config = dict(
    d_model=160,
    n_kv_head=5,
    norm='layernorm',
    tie_embeddings=True,
    init_std_qkv=0.0395,
    init_std_up=0.0395,
    optimizer='muon_variant',
    beta1=0.93,
    decay_shape='linear',
    final_lr_fraction=0.05,
    batch_tokens=32768,
    steps=7126,
)
Each number is 500 + 25 x the weight over its row's rms, rounded and kept within 0 to 999. Layers, rows and columns count from 0. Numbers have three digits each. The size before them is the row's rms in percent of the matrix's.

# q: layer 9 attention query, 160x160, rms 0.113, rows 46-127, columns 120-159
# k: layer 9 attention key, 160x160, rms 0.115, rows 46-127, columns 120-159
# v: layer 9 attention value, 160x160, rms 0.168, rows 32-99, columns 120-159
# o: layer 9 attention output (transposed), 160x160, rms 0.144, rows 32-99, columns 120-159
q46 096:495476486507467494477532504481480545519505481523505531446526529491493524497505489515458533499526532480502488475526490463
k46 088:490447560505507504488471476453538498478431525494504474505467502469506563504493526514483478517510534499480509518505497517
q47 096:456463474552531538486480478498498529496519507478477539524519492529502500498517525512518471550500504529471478491543499498
k47 096:520477423501532533484510493506523570512504525549524501476519495478517504502534486503489488518530486484503504480534525565
q48 083:510491522473505492481476512469505477477482463515494514551459482495447537470499538503517506559491507462489499496485524506
k48 082:485485530511500498527504489480495503482504519508493470525532490547489551540477527500471484500523529494558486503523512457
q49 098:485473539511493540521505528513514495526468496490494479488529524509490520543515458490418489539547490512465495497561551538
k49 094:547498557465496520512519517466474501520504508491517512504538502494546524549504499470486508507485512483519539500534525481
q50 097:451467480516483484477496513463531510455511507467495482499491524512529508458514488487513502516481528473502535486442466515
k50 085:501485526510472508513510492488531496498493493472508521507531515505478514524490519484493517478456488495521482489511491467
q51 083:486508485493541476483478480508479493538529493512521529467510565465477547499509526482507539524432562477481515546479440467
k51 086:512487448500532489506514519484505496543545504498500484478512551496482533504481502466483529482505515470516492499529443477
q52 088:501478502467510504499460469522508514494510557566515485478506494488558501552482479501497506522482476530544464559512503459
k52 095:548463494474490500495469532505468512480547500491494509482500510477477495570480460517496500493488524527537452533487521468
q53 095:486510519497505486491472520500532486538520504476487543538472505534500503499489493492485459509475508520448539504449492488
k53 087:454518509512478472482475517488480482464521493545533533547498476508508515498516482529493480506491493484529536512491516475
q54 105:521483511474487470455526438448525492472467478501483534519543489527499486491517470498475525503523515509495517474475508538
k54 086:506498518475493530474521512476481492459513502437483493490506501507511448498536475551479489504505515534502510457485519524
q55 093:470476466505454518489506502554444519516531516497484509526456464535485478522508526468564456457477500485490493514479517481
k55 102:473531504482495507536523480489482505525497493469501507523517470527479450517461477556530478471478514502493514512518462475
q56 090:543520486479527498539500508474529501455483545502500529488531465472509526495519521475530558475542527488495513488470532520
k56 089:514490459466520483527498514501517537449521511515462474504548488506494486501508526473495559507519454496489533499502517481
q57 092:530498560537518494472463498507485479500498504492505494527485497473559496494479530525504513491511533526515471550467486535
k57 086:493497512511524472488489499493444508492532517491508491516499469504500461505504483501447477506494503500507528553494493514
q58 094:507482536536501520505496489485513449493539456483444532515488502538487465439497465517491552483523470563475490481534509524
k58 095:525485505520511546484490557502476445519509500476490513485472487565451458483483453496497506479503494529502504496496490483
q59 089:504496502556527486511522479499527534504453494505490497512518513515464507512502525479502510532486469481545472494494502471
k59 088:513510483506543484512482444511485517491434475497477498534513503480465532493502532497494504548504520455555503472534506496
q60 086:469515499512474549535467479509525462555468500529515487483480447523489498517484500548520525517508516511526530468498535495
k60 092:501511458530489504525491493517500519526489483537539497482505462499571516460508500485514515517483476481508505480517501490
q61 098:510444521495494506508558497486477472527480487525506485457502526468489488499531547501531474543522457508514487509515509497
k61 097:488475497498512508518502521513436476503493505522499480474532549469549505501492527480487504465487450523521484481505494479
q62 094:476523525474537516471531485521520521550525474506493520480507533476514477483539469521531476511533528508500535507498520536
k62 087:469485544494530520468487524477513490470506475487508502465505551512531524516505524472527512443496556501498477488494533509
q63 091:513511483489491517448472502449465529504504501525504474527481492519548488484486491441516470537453535543463448471511496520
k63 087:478523494481535493461476509485524521531478482515523498508514505530518472490523503508495482499437514515475534501512492489
v32 084:506522459480463493494531487508492492519434515515504499520470510546511505528479499447489514487465501515494491496517519536
o32 088:472534462533503463503464481503500475483544495487505488504523493461478524524500476530533501489525544478488505479484508430
v33 084:509527476476490497558500519532525464463507492479455473483546512483516537476509490499447518486518522506454487476551486513
o33 077:490501505496533469442533478506498551521522480502562507514461504522552457483517499491510458488460465470519508520483517506
v34 086:483502505510478478491469465561478524541499504479495460506501515524502509495491473506507487514492492497462520523487504477
o34 085:508504441486496514548517487498531518505540477513547508494467502495534516527522519459531531521478483494527462488483507511
v35 078:497484536502473497516456495515486520484512492465524531502518495511504463543528518498495492443520502455504507519513512478
o35 081:515541485506516511447533528544499455460519463484464482516528520492517538500511458494476493531481500525478498459527515509
v36 089:529480487484525526472516499526475540548476497503501467501542532486540489538505518451487524499508488495511484505482518485
o36 093:476519497493497489505517484488553452429510508486504510513484513497471528448468499508509462518472539510499513499537493510
v37 084:504532470535510522536495435516537504506428487520506516490475521525509534474513531505516477484486512510523488483508492504
o37 079:502495512474505447473494529515451528517537461486503471491517476526518532540502461503474498527513503493474494549467519428
v38 084:488477494503517508517471518469513510504470503521476531489523468491486485501529469525509518522493540526548494455503478502
o38 087:546519487547492483492512491520491504467495511493496466466480505501525489473454501524449551453506508497476494512465524489
v39 086:504543517517505425511515472500508448506484458495511508528530453530452547476492577525492488538482485500493509493544506487
o39 087:493475491498496535483500531503490527534534511488479490461539494477571475534532460474487517445519510511486525527488492499
v40 083:506514498488524532473483494478484479478521488530511493519491475512528515459526508517541458499501553499515537511441476477
o40 083:491494495506527518539539510502501506517492489498465541537484560474495486508438505464503537480508468500506514497510548510
v41 084:480488497488535504543497517501540512522498481524495528457484467479484542441521513531543489496482466506487495519494469533
o41 081:515531489520521449459476495497497447510494513489515451533529502492521502528526478437494501522494541507488473512526534515
v42 080:508523480483497474468528471487533532464511487471535482573512499514507557478491489532490523468464477523484505465516521465
o42 078:476496514531510513546506502496454451511527518488472473454507469486537462526492511486496526523473495532518508517511488520
v43 082:488503502452481511473517517515515522498501542489467478493493463449527532485527481507472484512502513491560513480492502530
o43 083:532482512526480507519513504458479526498483478529539533490505520583446483492487517489524533485506474539515489522507510515
v44 087:486473478475529516510481525560467514496511514493493455524466486475538488445498515484509487525488548487500462508511516530
o44 087:492520503537505460491497460526557505508525488509533513525530473520520563521494495518500536492461468461485534506477514501
v45 083:511522486442487527496530483500502504523547527514514470475461568518489509509491508486504467517494466539488486544466512451
o45 078:472458499522485445476509509517500534498434467473492497483513503490470498492530484517472495546476489480513539494470506485
v46 082:523471531547493465498494502505509466504499472566520467479465456513492489515519473452509507473497494531534448517518512495
o46 081:552508518444496531513506510499479521473511498431490475519514530491491493513512529493520519507485496457535509510511458493
v47 084:509531506520488470494493483520485499489500527538468521492559523510495535514472521488490562441507514528519500487452494460
o47 088:494501510516454502510519472517510511479493522464490461517510446504492491497506513524490472530518476501491493521521535511
v48 095:503522531512516501494556473525489499505509469486491481536504519487517494516489453479469493491454477493511499492478484540
o48 091:456492513476501474483413454479495516516494506527522516485523500517498515510519549486507498526496523515516476508526512451
v49 082:561477501496525512490556494507498497459513540532476547501479451508488488547489498516531478467500514538507523482459505454
o49 079:529505504510498484508463513483509488520505473471471507457520534485473499465475482522479509469498478480535499502525523530
v50 078:485510504530491481479478518478490506513479484512463544541498484491457477505496532537485493508472484545536550526503492500
o50 076:520473505475484484512522506509515476479505502473521459465493516507489496514501457519505555469522519487484511497510477491
v51 084:491547553500487500451488505511471534485499539480529514493524535498505503464517512485505506528453510484511504511487506540
o51 080:469485524513484515511486502508554495447506468497489487488484453514443506536517473502500514495497489522515502491522495475
v52 078:507502485484499463525474491509556535516462547498496450510514478528461523519514447452508501513446540495480478511552517515
o52 085:500513491525531515501517479517476490486511492444505543482500482486534491512563552516500502479548507497483461514486534516
v53 081:494487529482542511519508490494513502514530483480498518527514495531504469541507497463471518516443515506489453536528513498
o53 084:523490515497511470488494494496482490517488502487493526485475499497481537455539528546459478499524498501460519493469574511
v54 077:457507485541527506479506534516514501500456519484498469454493484529505504505519478480529532484507493471504455508500461535
o54 077:534499518498474472545524475509498478466549422495541483534470486488519506494461510547501501472475510474514522481473547486
v55 087:494500499509540499432506544534563491494459505507552513492519487498518491499457513477514500482502479486471509535497471478
o55 087:496481473559492468554450464478510523541509533481479469508542514458534526526535518489482485485512459488481483496483520521
v56 084:511520503491506513526523453488510514495507563480495495503499482494449500503476516508482487463527498517537480505498511519
o56 074:484524489513472488473500499550505485504494477505477480479496520524530480504504530462538515517494504466475505505503507506
v57 085:483446499498474495446521492513514486481526508502478542532523541545464495513481497494517508490452527518498460498513519521
o57 085:514522524522518539525510514495544534457493497472480476493523461464520511490515525501486513512525493518486536489530479464
v58 078:530479519478495491509453510506500556529496448527466501531498504502482483513502531522533507474518490461520499493470523590
o58 077:537509520527511462495518498481468460491480559489498533486469467518490508520503462530471506509500525511493525454472475451
v59 091:471515523469473488523511474463525481500538474473505475537514474522510501525485513412496457508526487544510491526482497481
o59 089:499490476509534505493495507547539503501487572484472507502497529472512502475514470560506513535492533489484496496538501518
v60 085:500520499479513551480496491535468500522549512479484473500482506495501518490461529458478505558478488506469524491488523503
o60 084:510502496513466472489511497494523502440516510528475515458497474520472498463526488512533469475516521476530471520482513493
v61 086:539528534485556504532523509512524489551484494522494519483492484488493523473471513497515491505483498490519469478483538530
o61 085:477475494477480459503482498479487515462481528508539459516494477542512462500511508486488509463505484548502501533534495447
v62 082:509468489499535499539527510494517481484515456516544478432472477523538462493565462516496509501455526516530533454487512467
o62 083:535514523464489510482472489503503534516471524488468531520505529505469495479445520538482506463494516476482419467470496514
v63 087:524517459500509484452519495464493492521464478505492475520514505537483490484504529542485521506490510524519502486530506487
o63 079:503514551464492501541504501511493520494491496502534499485490478457507527495505535475484495497504480478524501528494502524
q64 115:498496464504508447493502506508479502466481493496467520524504536490499517465478490469490548482478482519528557505503497496
k64 121:482536471504567482505537482490497531511522473505480506514478491501504479473476478526496495503458528481509506480494460512
q65 112:539512516496487505498467480512498508552493475500491497482528496547496479512498520521529520522538537528513497472490499504
k65 120:529511484497490481473466497493471476536478562489489515519523527482484533503509489492493520487531523505505486504478522513
q66 113:526505564490538493486503479470485492510553496479448489482497486517474487497502501476558530502509489472499523496526443493
k66 119:493505468508515531502509467516482475500475489495465513504515503515515452522484503497550506472511502509477520529487496516
q67 107:508493494508505495503502553443515497525465492479483474481506518513492554515484507477522527487531502489479510539518451485
k67 111:542510533514476506534500477461507506495516537491513503501512495491520492516472517490510519508511498463473486472506461498
q68 114:501499479498506509508465511478520509496503511520530556536457519478478473535506478511513459465502492460503483525535521523
k68 117:509514528497537508482484490495500504486489537527547501511505529534482476496484513504488489481480472486467428463517513516
q69 115:462482474507504479491510493519533476504479471501476529499528500501525511511511458503529556498452522508531473493495508517
k69 120:471521449513512497477485503485522480488524466478512489493516510499512514573535485491506496499496477485519511491492483567
q70 118:483490491491479514463447493484484521454526495537537482488496491479452469497480488459511511504520533512504475481446512456
k70 118:508484518526488490467511513515580526456457529516472504515507500504447528509510500514484499479503518502504515517521454518
q71 116:487524494490530490511501497484508510503535446494534509525523482484481483482512473477548459516512529479506430543518489490
k71 121:477475494511537482499495459534533551511447489504501454523518501514501435527522518507493508498497564517542437501483492485
q72 109:503516530493469501501522475470500489545507495494462504514488516524508483524513517504486449540518497460469503528488504482
k72 113:473511540519545483489510480476525487499460529446489462504490485449532487520525472522518500509486469533492529494454525504
q73 118:499506514491491525478536486490491517505463521499478535501470458494520517523526498510462506447532491467481498572449509507
k73 118:453511531500509541531527478530491556515523514473485559463472433481516530489541501527518479484501466516529499518529494504
q74 108:553496508504497531528498509516512462494473528547523505488516525530498509497437493517483515501449505492484489487479522498
k74 112:591515484508524513528510493517497515508531489504524551478476500499491527474429503483525520507474459476561504458519512520
q75 109:543459474457481559510486534523530473503492509517490472502526516502533471490484455542489500506529510516475476462513504488
k75 118:464499519495475490469518464535558479500525500459541491496514496526533468542477478537533496503496500488531482480513473509
q76 110:446456484484481521489487482475493490497518535533489507508521474508461513475521482500469481545455505494495474547499476513
k76 118:485535514462504501489463470482491469525529484516502518523516473469522493468498491470516525500477485532513477482502463508
q77 110:522451544526544511524473511469471500507482528492527477494448484479490481491468473458540476492509474497511518481502514502
k77 116:488492523479521503530457498500503529493472484494478502466509537506483491490450533483506485517486512489522511507524508519
q78 112:508491461462509472497531485511533448532490505484518467504476473439456510525518517502486536502507562526526533518524454483
k78 114:466505524480520468485460502462539516483510523509567507548509479501515502520517508489491489532492485489481525511519461461
q79 111:500481522502515486481512442568489522507464485525475490491494509482524537478531503491461489472474494523494504463555537492
k79 114:503472550483492481488479505519483506506493475515527513486473522431524575498501513537482511481492557501513490489519532503
q80 112:462548496513525492484502489515470546539493501550544457495490462469478483470488502561472547476503489484525508533486513473
k80 118:469512482485463490527504449516523543514482545514479456498463475502493462476506487499513528501501545486498502488525497492
q81 112:473516503489531485490534510477495468527514502527489496495521506524515509515508487468509511496555470555496516511489506525
k81 113:498551469488520502491497537512476504471483486537489497503509489545539532531538465458481507481530518500465550469489533516
q82 113:500466536455506509453484461534521519475510475489480502483474487450442534472490505513478538521533501476501537472500493500
k82 119:472485537502515478492510494502513503461510514524520509499504470484495569536515476516502560540521540498467560513520468492
q83 112:509495531506454534522524486513519560497505455524491469542501476512513521504460454466505491467443537492472499472512515482
k83 115:506495499461461489480510507500496486481482484491499494499497545488497528500465481526492508451502524514491517470489481507
q84 111:470481522457462501448514539511496527505510522471508509491508522471512490465468533547501493467461453460496469521487524486
k84 119:495499501470452477488520505512506485558502485496494477499510531539523533512473474497522526454474493530487502546468490489
q85 113:501554529507499446527472512502453505512508488472541459483519536509497511507487478483501477534519522514554514511522514458
k85 116:468497516525496453498514514535476444510519517468465487506528479535453537478447464515508502515530483475541480487499554452
q86 105:476521555513536501498555481460489494474452506511493496524542536446515523529518567502504506523494498510489511456491464502
k86 118:477474518509489516518531502505478503496474466489493506496541492468528510542480543513488528508492531483460495448531492514
q87 118:507510501492498552469478497478498499498499536542521468565500508508461491504490474472522525528463494490510567468512502484
k87 125:501477496485514449486472502486484498505465452500489534540512510529496462471499516488495563507488473487509521543484520506
q88 114:519512556545519468500477513492502481496493553504472517489521528526533516480460519540515504521494489509499516504477497522
k88 117:521506525533498492488461461519489506527546512494510498508492506520505481525520464507509490516503469459487543482472541534
q89 107:488492501435478538526493469499507562504514504501458520520520492506519516478489476533474473524516492488495498508485457496
k89 113:473513507518485476510522520505523545495542492532495468462534527473512516521499472487483505473490474492468513506486511496
q90 107:518552531481516502530507473496514460517513518493499515517542488472497488497519514475485524523504515447493544513468517527
k90 113:525534508520544525495482549519494450506478472448480494506512486456529470522530447495485501511517496505477510483523512476
q91 115:521510503500508508525496522524501520479497486489461474495505508506498500553511488504480477505510482511536534534514496501
k91 118:546522499507501475470502445532471534494544504485509515487518435479514528487510504499444432517533501509502490528465488548
q92 108:518508506413495474516528459505484507500467466498536502466531495497459508536500494490482508457491508481517517496563529511
k92 121:509505486473500489494525503497475508493460478459506487504516527492472500513541531527505474519493503506526513475481507501
q93 107:508535513482486476467529466461511490475473505522506497511455506517518485513509509515493462490527471496552498524501499476
k93 112:518496526469504468530518524461530513490549489554478491498491506515534494489495496513516463528506489526517490452464470533
q94 114:469495502519486467497477500497492473466476505504451510509512445452471452502531561521529512556460504534540497456542536490
k94 119:507526518505500488501454485524478522481517464485458466526518504471492525533494495510539513558477478533513504478497465467
q95 111:468547499530493556470496504491512489526495466493519481529490516499544484528528539503470491549525451537488520516491508483
k95 122:493524495519496511527482486463499504496509457510492476522490472518526515503469527529481534487487490534521514498499458512
v64 134:512454516506488510481480522474485524480452511517425521491530470494545507456523480512513482515485507509502494475514456509
o64 143:481503503553492467522530476483544434464531504507491473506467522491502482481456501531547510516487504533494502504514545470
v65 135:519505552525520467489511472499494495531520473529488446462518482528513483481526504483504592490539513564486487518459490505
o65 129:494502489433469521485533449520484484506493498458489487521511521527467467529498509539533521501485487468526453502496520538
v66 134:485480477467467491449473511486457513500468508479453525496505494525464541517451517503458503534550481453541498508516519488
o66 138:498515498520491486495501516493523458522508495534498511533427422482471485525476496489544460489506500534504496470480442550
v67 137:479489521468445486489489497483501454489484513491536512445504500455480454517509495515512526473477508488511516482492493506
o67 139:485476499511538527514463467470541493542461516528475517479501499488476560544487468521495476514466506510495445482535549531
v68 137:518508519484518511480481477503479481501515474521521501481491506482486507459515542528470529477492533476515523553490478486
o68 142:559521496482498526518454563512450490484482456536479496519511506539483464490518552514476518477509502481462466478507493473
v69 137:459494495471476479489516474520551503541552520492494528518502540500467503509531493469520494530493532532504500467504557496
o69 132:462558496478524527499520504490487485517479520493516529537487505493515529516515532456528444537516478517515526538455513503
v70 129:515533497506504479525473507482485517497478501476479496441425494516509517560507486452474513452522503489521515504498496530
o70 139:508451531472501499504504466556497479518525489509488534464497479511485466496475478511495488484530458481483495492493513516
v71 132:502489445519496475497551484497471462505502503493524470490516488470510480503470493522497447492535496537510491531533509490
o71 136:479495493517522500509525477503516502506501523468495453497518561560512498540514487479511482491489524519430498509485486542
v72 140:533519524480481514551497499495502541470520527486543494476565481509494501492495439480539509483488577470490483476486511504
o72 148:507506462538503518486506476495559485483475464509452487496479503492521537540544535531531499523521465465475477488490496527
v73 142:521459476536517486555481482508566508540458473495510525502513508484508526485495467497482461494468524549504510519547526507
o73 150:449512484473464480497510517476530473486535513484517480541475498523449494500523477530473509479498436553478501548457530493
v74 134:476432487540478516493522488513518475503510488515502519507537505533507490510477505508458545528484517525499502502491513536
o74 135:541503490478487509487481492468516515466521536499520486453474503470514464478540469477514461510500508511507500522513532523
v75 134:490502460495482554414482505486489493462465545501515470510496455496478490495491492477518508535484491489458456512526539500
o75 145:497443498515500488519521504533526510496485494486532503507471457508518528476495489488576464496500492509515490523468509494
v76 139:552460529484521478509495453515522515521517478504503461508501482491508508518498468489519478487533526504507539490492514468
o76 145:494552489522520483523523526486490521479458505535490522489505488514464493520474483543490504504477520488513553517547437500
v77 133:520503482502480531501526460493503493499493466492491514494461491500566487548497500531476515489514524467476483522473480472
o77 137:502438489467465499529520544510459487511462488489527522535509483489480538498504507486493482473509522508519520468494515526
v78 131:513505538485459492496472456515477515494483443531507526521505498512511461542502502479440482489464527466532487475491541490
o78 131:480517493473470496489510499531516490560546511508475495449509574476481503468510471512485493498525484508486473477479449471
v79 134:489512512484512535503456561512496520506485495446456497455511526477519462492516498527493540501478474508483494506531483473
o79 135:533517513454503513526543514501486484528494516488536501519469553458492529468486496516539475462464477480546504479494502483
v80 131:505507474439485480527515474520516500512506474459480505480457508503473484479511484456490497506514471466494507523503487506
o80 132:505541517478524438502463509476513480557527505497522481540489517507523489485470478491519506518441500487474486504524515515
v81 140:467485485464520464486531468465506489480534492469477531488480486485508499530487523479497516481513501494551495470511511472
o81 142:502505471480512479495509547520553544540509489507525489503484533534505467496503508518501473482498506513535474529513478511
v82 132:542483471456499480549498502503489479544470510468536488501527503501496527483477509460521485523531514522513540503500471550
o82 135:480490513491495498484521508447493474441523497513482499461498527504491489527532513497526497449504457522501513522485517522
v83 141:450471508489496465515488519520492532520493517507488528517499492475507491489497477514500508480484484497425515554470494488
o83 145:503515536535466529560556465516508536516501524483490476513524499464464512511483480466465517501471487517505509546490474517
v84 132:488496503506508471468515525503534564462516495458501476489494522541476518506532502547511508462480521463494505522535527529
o84 135:517474511521493509502497445452443479538485512487583485506508472477546497486502558527513498477534533493452536499533499505
v85 139:498543510509476487518515497424506525508508507511547526527440492456528479480495525541492500534482487497495526505481490514
o85 145:489482533486471469504460522527543530496483506482517524513484514513483467467489471489514496525496511481509471500465501465
v86 137:495513504505517464475505534517501493524422565514506529532489517472504480533475494488484500496511463500509516496458534507
o86 143:481537463500483513501466482531516479442475497498507468505471467521468499490517498530481467570469535522489530472554474456
v87 139:487536514510521472522539507474496477482469497427500515515503511468501463506514510509522477516514507474500511497482517449
o87 143:545462464500472501483507472504482505499503535506499498511464510509494498495501510460478514537507475540528467520505521497
v88 126:509494511479481543506484488473478506532481502454535496504489536500514484481507482490461519526567480458534526482484523492
o88 130:481516496447488505484473532492461474533515510506466571515509516493516511508437492437548477494456506518507495499523485510
v89 137:548519515511483528509528490491506519536528515493509466510499454461456498461475525492547500507468497544487538439487528486
o89 140:491494510493502504509509478502457477513507510497440492501478488498488543454472505476467569499517446480448477480521535508
v90 137:499527471504480522499454483529504492495522505519554488505467527488484562515511448500490463485479506518511505525455480525
o90 139:483431537506543464490483508504500514521533492476504487491483518463534523516516509509508486474519483512496534507507474496
v91 131:501507509474517497529502441489531462510514519508462514541484565513477499558546435509520499492462476510484524534552496501
o91 131:519442506498469434506538485448536477513505481470475500531514517519517509513500497505501507515498522481521533486513486477
v92 131:481514500483516472477520494513504493479503551506483510535503475516489546488503531491484496425453492480494530523494512504
o92 133:452492532519509500482513483491474514506516505519508476511501454463472489518522500498478435500521493477469513521524539474
v93 134:522510537519455502483492432475507535451517520472476480514513517514522518520500477491473454482541482488492503451492484476
o93 141:447512478517515466496532540511512496507480463497457490488468506537524480465477507461471498515471475509492437517458533510
v94 130:512552530493484457531496499491506469488462511510441518513501544554524517546512576463492491534464529490510452542521452507
o94 136:472512527491471476457505483491491462552504507523523512472444519506467540488506497485511494480484525459496548524481511475
v95 137:500476490467506492498542493548524520454458521492474516521530507479515490490509469483465532550494473450482465502534511509
o95 149:507500471495498503528510508485472460506494537473510497449491478518483508459523505519479516514509521503489516508496488529
q96 101:474518500520507544491528497475449519525490502500534464498508557479439513488532477500474539498536532489488489485493479476
k96 096:459479468476523559510511488479488501515508482440515462568459489510464525495521475491495521511550508476501504496484502452
q97 098:496564482514500488485515496538459527540501504499507503488527467482499491523498483489531512512512468502489500450523500558
k97 092:528488455466469483460508481464464491549522537558501518511513509444494511501501517528511486542491497488492537506453500503
q98 111:554452477487519461498561461537515513522492522541518515463528559480470562483541538516464505504511474463499480462493468486
k98 102:505469488501497483505536503509514472529501544525476543480502540436501554485527544450458520483481470497510485494509505513
q99 100:471477508469527494493471492519484468513487521536489495457518479498526504454509516507496433471533487515521469467516428476
k99 092:505474470529472471493461469520485429502481500533510514504483497521520500481489508496525543477479481532495511511464468494
q100 088:479486480613534518512505484485510524525507441535488482483470515495465493485485510461462490502503494472477504496519480480
k100 091:487466509523567538502515488433516533529488482527488528524497467487498504471464516472492506513543520517469519519512516470
q101 095:474500478504499494481510503487485551491470512514527464503499507496437514498484499467508503508492517505462498471502485447
k101 093:490479453482486533494541528484462549511460532523489518527526464535470491505476478471507472565478525466511493503488486476
q102 108:523465511499490525497496455491465537502445526518548469477540517488507504575530500526466489519527514519470471533494493487
k102 097:488521509516516483481506469520479504489478505509495463493513510477532547532523521486525516468526521511493484503534521514
q103 093:554464495507482538519475526483465523495552556501527495513506496502465491484560474481477514432505551505481481490492470506
k103 087:516449486444512539535467488464491508480531535497494507481466474499510537507520487498454554467536508508449448492492500479
q104 094:483501478494511489471497523507524460546535518531501467411476522502513478472498481535494492494532511453502525550482461554
k104 093:489518530501494455439514490513555466484515546499475506471505524454562502488456527494517485493521551451488509530445470548
q105 101:508493513511527487512481452498497453481480521518509510449526532516506503521487506520498481522494484472446526505546473459
k105 092:481492512483516519520513557493491452459501481510475512482479553484531487517498557457525508517523471489485487507522549518
q106 097:554508528523482454538498459534539482474474522520506485490504490457480520512524496541521535531525495464464500494502480515
k106 095:511469534526488493517484460492522530491484533526501509499541492448474522534564544540501533510491495461459474459537536549
q107 099:513525496499517499477522531498504524495496497431505512524485492498467483502478481496500497535553517498454435501532503543
k107 099:486481521519486517458502482481499520463523487450513455496495474496459475498515514522505527541554506502461424539510538526
q108 087:481522504498507493494554518467444496501464502514516474498466529519535481497483496505495470488468496514521488536502498495
k108 090:463514521489511501495547543500473457479512475517481458508488534495520478469472495485546481501488523493488485518476482512
q109 094:470517467477476502499474467514552472551493491461515486473515508488480492509490487519509501467438487533507513499508450502
k109 095:493508463473474479499478503527509498501465511488540533473530495506491464516533479493553486467444490521536507476481464503
q110 101:514460499498473484500518467516499525537484507532524517490491474500508519538561512494511488458496476545527494501507560482
k110 099:502494484532488513494499471484474516496533462514508490508522459521506519526479483477498546457502508511490522489513492469
q111 108:470478540508503514476505529523476511466516484534470459509478529480512450505488459481492475553537527528484466489489484506
k111 102:528502524507478503489451550500481502489447501533507518513465527491511495510508512530505471529530502501490515513515470558
q112 103:487495488567478468495503503537454490501525462530489493514482465486468470525485479478505507453483465526487501568471522487
k112 099:510543474492509493512539488507479456471511481501446475524508501514432484518469495465514498496499500500451501546468499456
q113 094:500489537495475512462522512533508475506499494481491518552494485528511528506472488520516495426503485512530506521501517498
k113 101:545464529459511520471485487518492497505467508478520500506510480556503489508456462504486519479494514513524502528530477475
q114 096:484521544479489521483531526529471489451463509483487516506515524477467465476515496485461519483441498522498534497466481530
k114 094:483561556517471550454544515523443491517479505514494528530510510516505510484458483463495492491484548469522507484474480531
q115 094:462502504505501503482540511524516513541521498487472498512506503500501502482481491460517483448461513470508526526466513504
k115 089:461488503504506511443543498534504536559473509506484505545477500493514516511487491504543479495477537519476519470489432468
q116 093:515512483503506494507472471533531512495476513501498479496537482509478496507467472476482515516530507504468540444447526492
k116 088:550551468541496507503478522530486515515465496509475521497543495528504488519516470502506519493509480431468516463527503512
q117 092:502512487502534552493495487503500503456490508471468498483478477512472544513497510493560498503491445469472486451480500544
k117 092:511505497464490512521512517527566524503477466478475517476526449489429517504512535505497504475475446493513526485495514500
q118 097:471548476515503501462502500463530510518517452494497487517482502478491495462547498516501506501477482484499511470517532490
k118 094:526493470468525484528530472453532529538521492520509488449509508451486522472513466535498466508497496496516505456529510479
q119 090:447499529497454528525479556519491495485514495514489483480525477470486462534453493472479495468521502540535478511490485422
k119 092:490488569467499488509455513515487497506492508486477514499500527465480502553487494500471487507531478515510509518498476480
q120 099:532513477460493474521467504523457519487529479509509492514511543452505473524492516490506527541531495499470508494494447524
k120 093:549502546493489510502504525516462542518529515529511484446532537492474468497524490533478495504518499513449493501521493486
q121 096:487505567463465514477518477521573512461468534483489501517487508462505458540457515483499501472523494504524538506491515583
k121 094:480483521484494490515485498547520505495495479466508489494503515512515505473479518503495505454460517509488499482458523508
q122 094:492515504477559530522465505509526480499483502520512499520525481492517533459485484542487519510499531513487489509495503493
k122 094:496514510499489487522481521528553493479488506513523508506510468491513498491536470490506539457468525437521486510517523468
q123 098:516486472537577526496488523495503509493528485506497526516530545507453512499500511506497514520533533480454506492517460502
k123 095:508496432522558480453506449480482515474569463496501503518517518501478539455523544461452508513544499477478461525474527510
q124 103:513517549468487488439486499533496459440524487516465515502465531545523455464518489491564456496483487508491499497472474499
k124 101:524527507449503443494438496526515455479474503515502532506479505519555458477511508502505494514478536515507518516509484529
q125 093:523525515511471465480512472543483515470501499455522465481485496517506490506502541518519511544498538503499502479512508514
k125 085:501508500505499549501500488524488484482493507466553438452520467451479481485477492478522466488527547510491520524492472525
q126 095:514472515512546489544495526489507520503480491498476478460549515443482496531516504500493512490476488498475479501496481454
k126 095:505469521524492435541493561486494496522451460455496531508488508477466515502503471508465536500490514465546450489479468484
q127 101:513504511531507486508495435492524506482510485523536485465511487490510531498476497497500475529523524472511484508523524481
k127 099:477473531507509511515478486472498529509500519501495543519488488483494516490519520434531507499534483493503474457521521527
v96 084:505511476500482486473496503505484477510477526522552461508484472504460494475465479464547473488512497487526498486535495515
o96 081:529450526487504501517472487486482514458540497496483496482492566461493477481514548465478522507539504518479504539485504504
v97 086:510488514490485510498525486535525507485525491490496434518505513509513502507500505471500472471510515477511518480548512471
o97 086:501466512515501466470501520494503559495464484541532480520525502471473471505472489526524566544529502464504493502476485536
v98 077:517503483485499501481482517508571513496496471449512475472525488479498507484485486518483492533466512514511491505520492513
o98 080:467472520483520466492512480522456469496466498495509519544498531498508477517502474500505529530512523495517533527470538511
v99 080:494545528475506464489522473525474545522492505462498506499489486506526503455483513512490487498503476488452495476468494546
o99 081:450488531529498513484521542509518465473514490539492478446527488505514503496536499505453501526517540476496553509517546514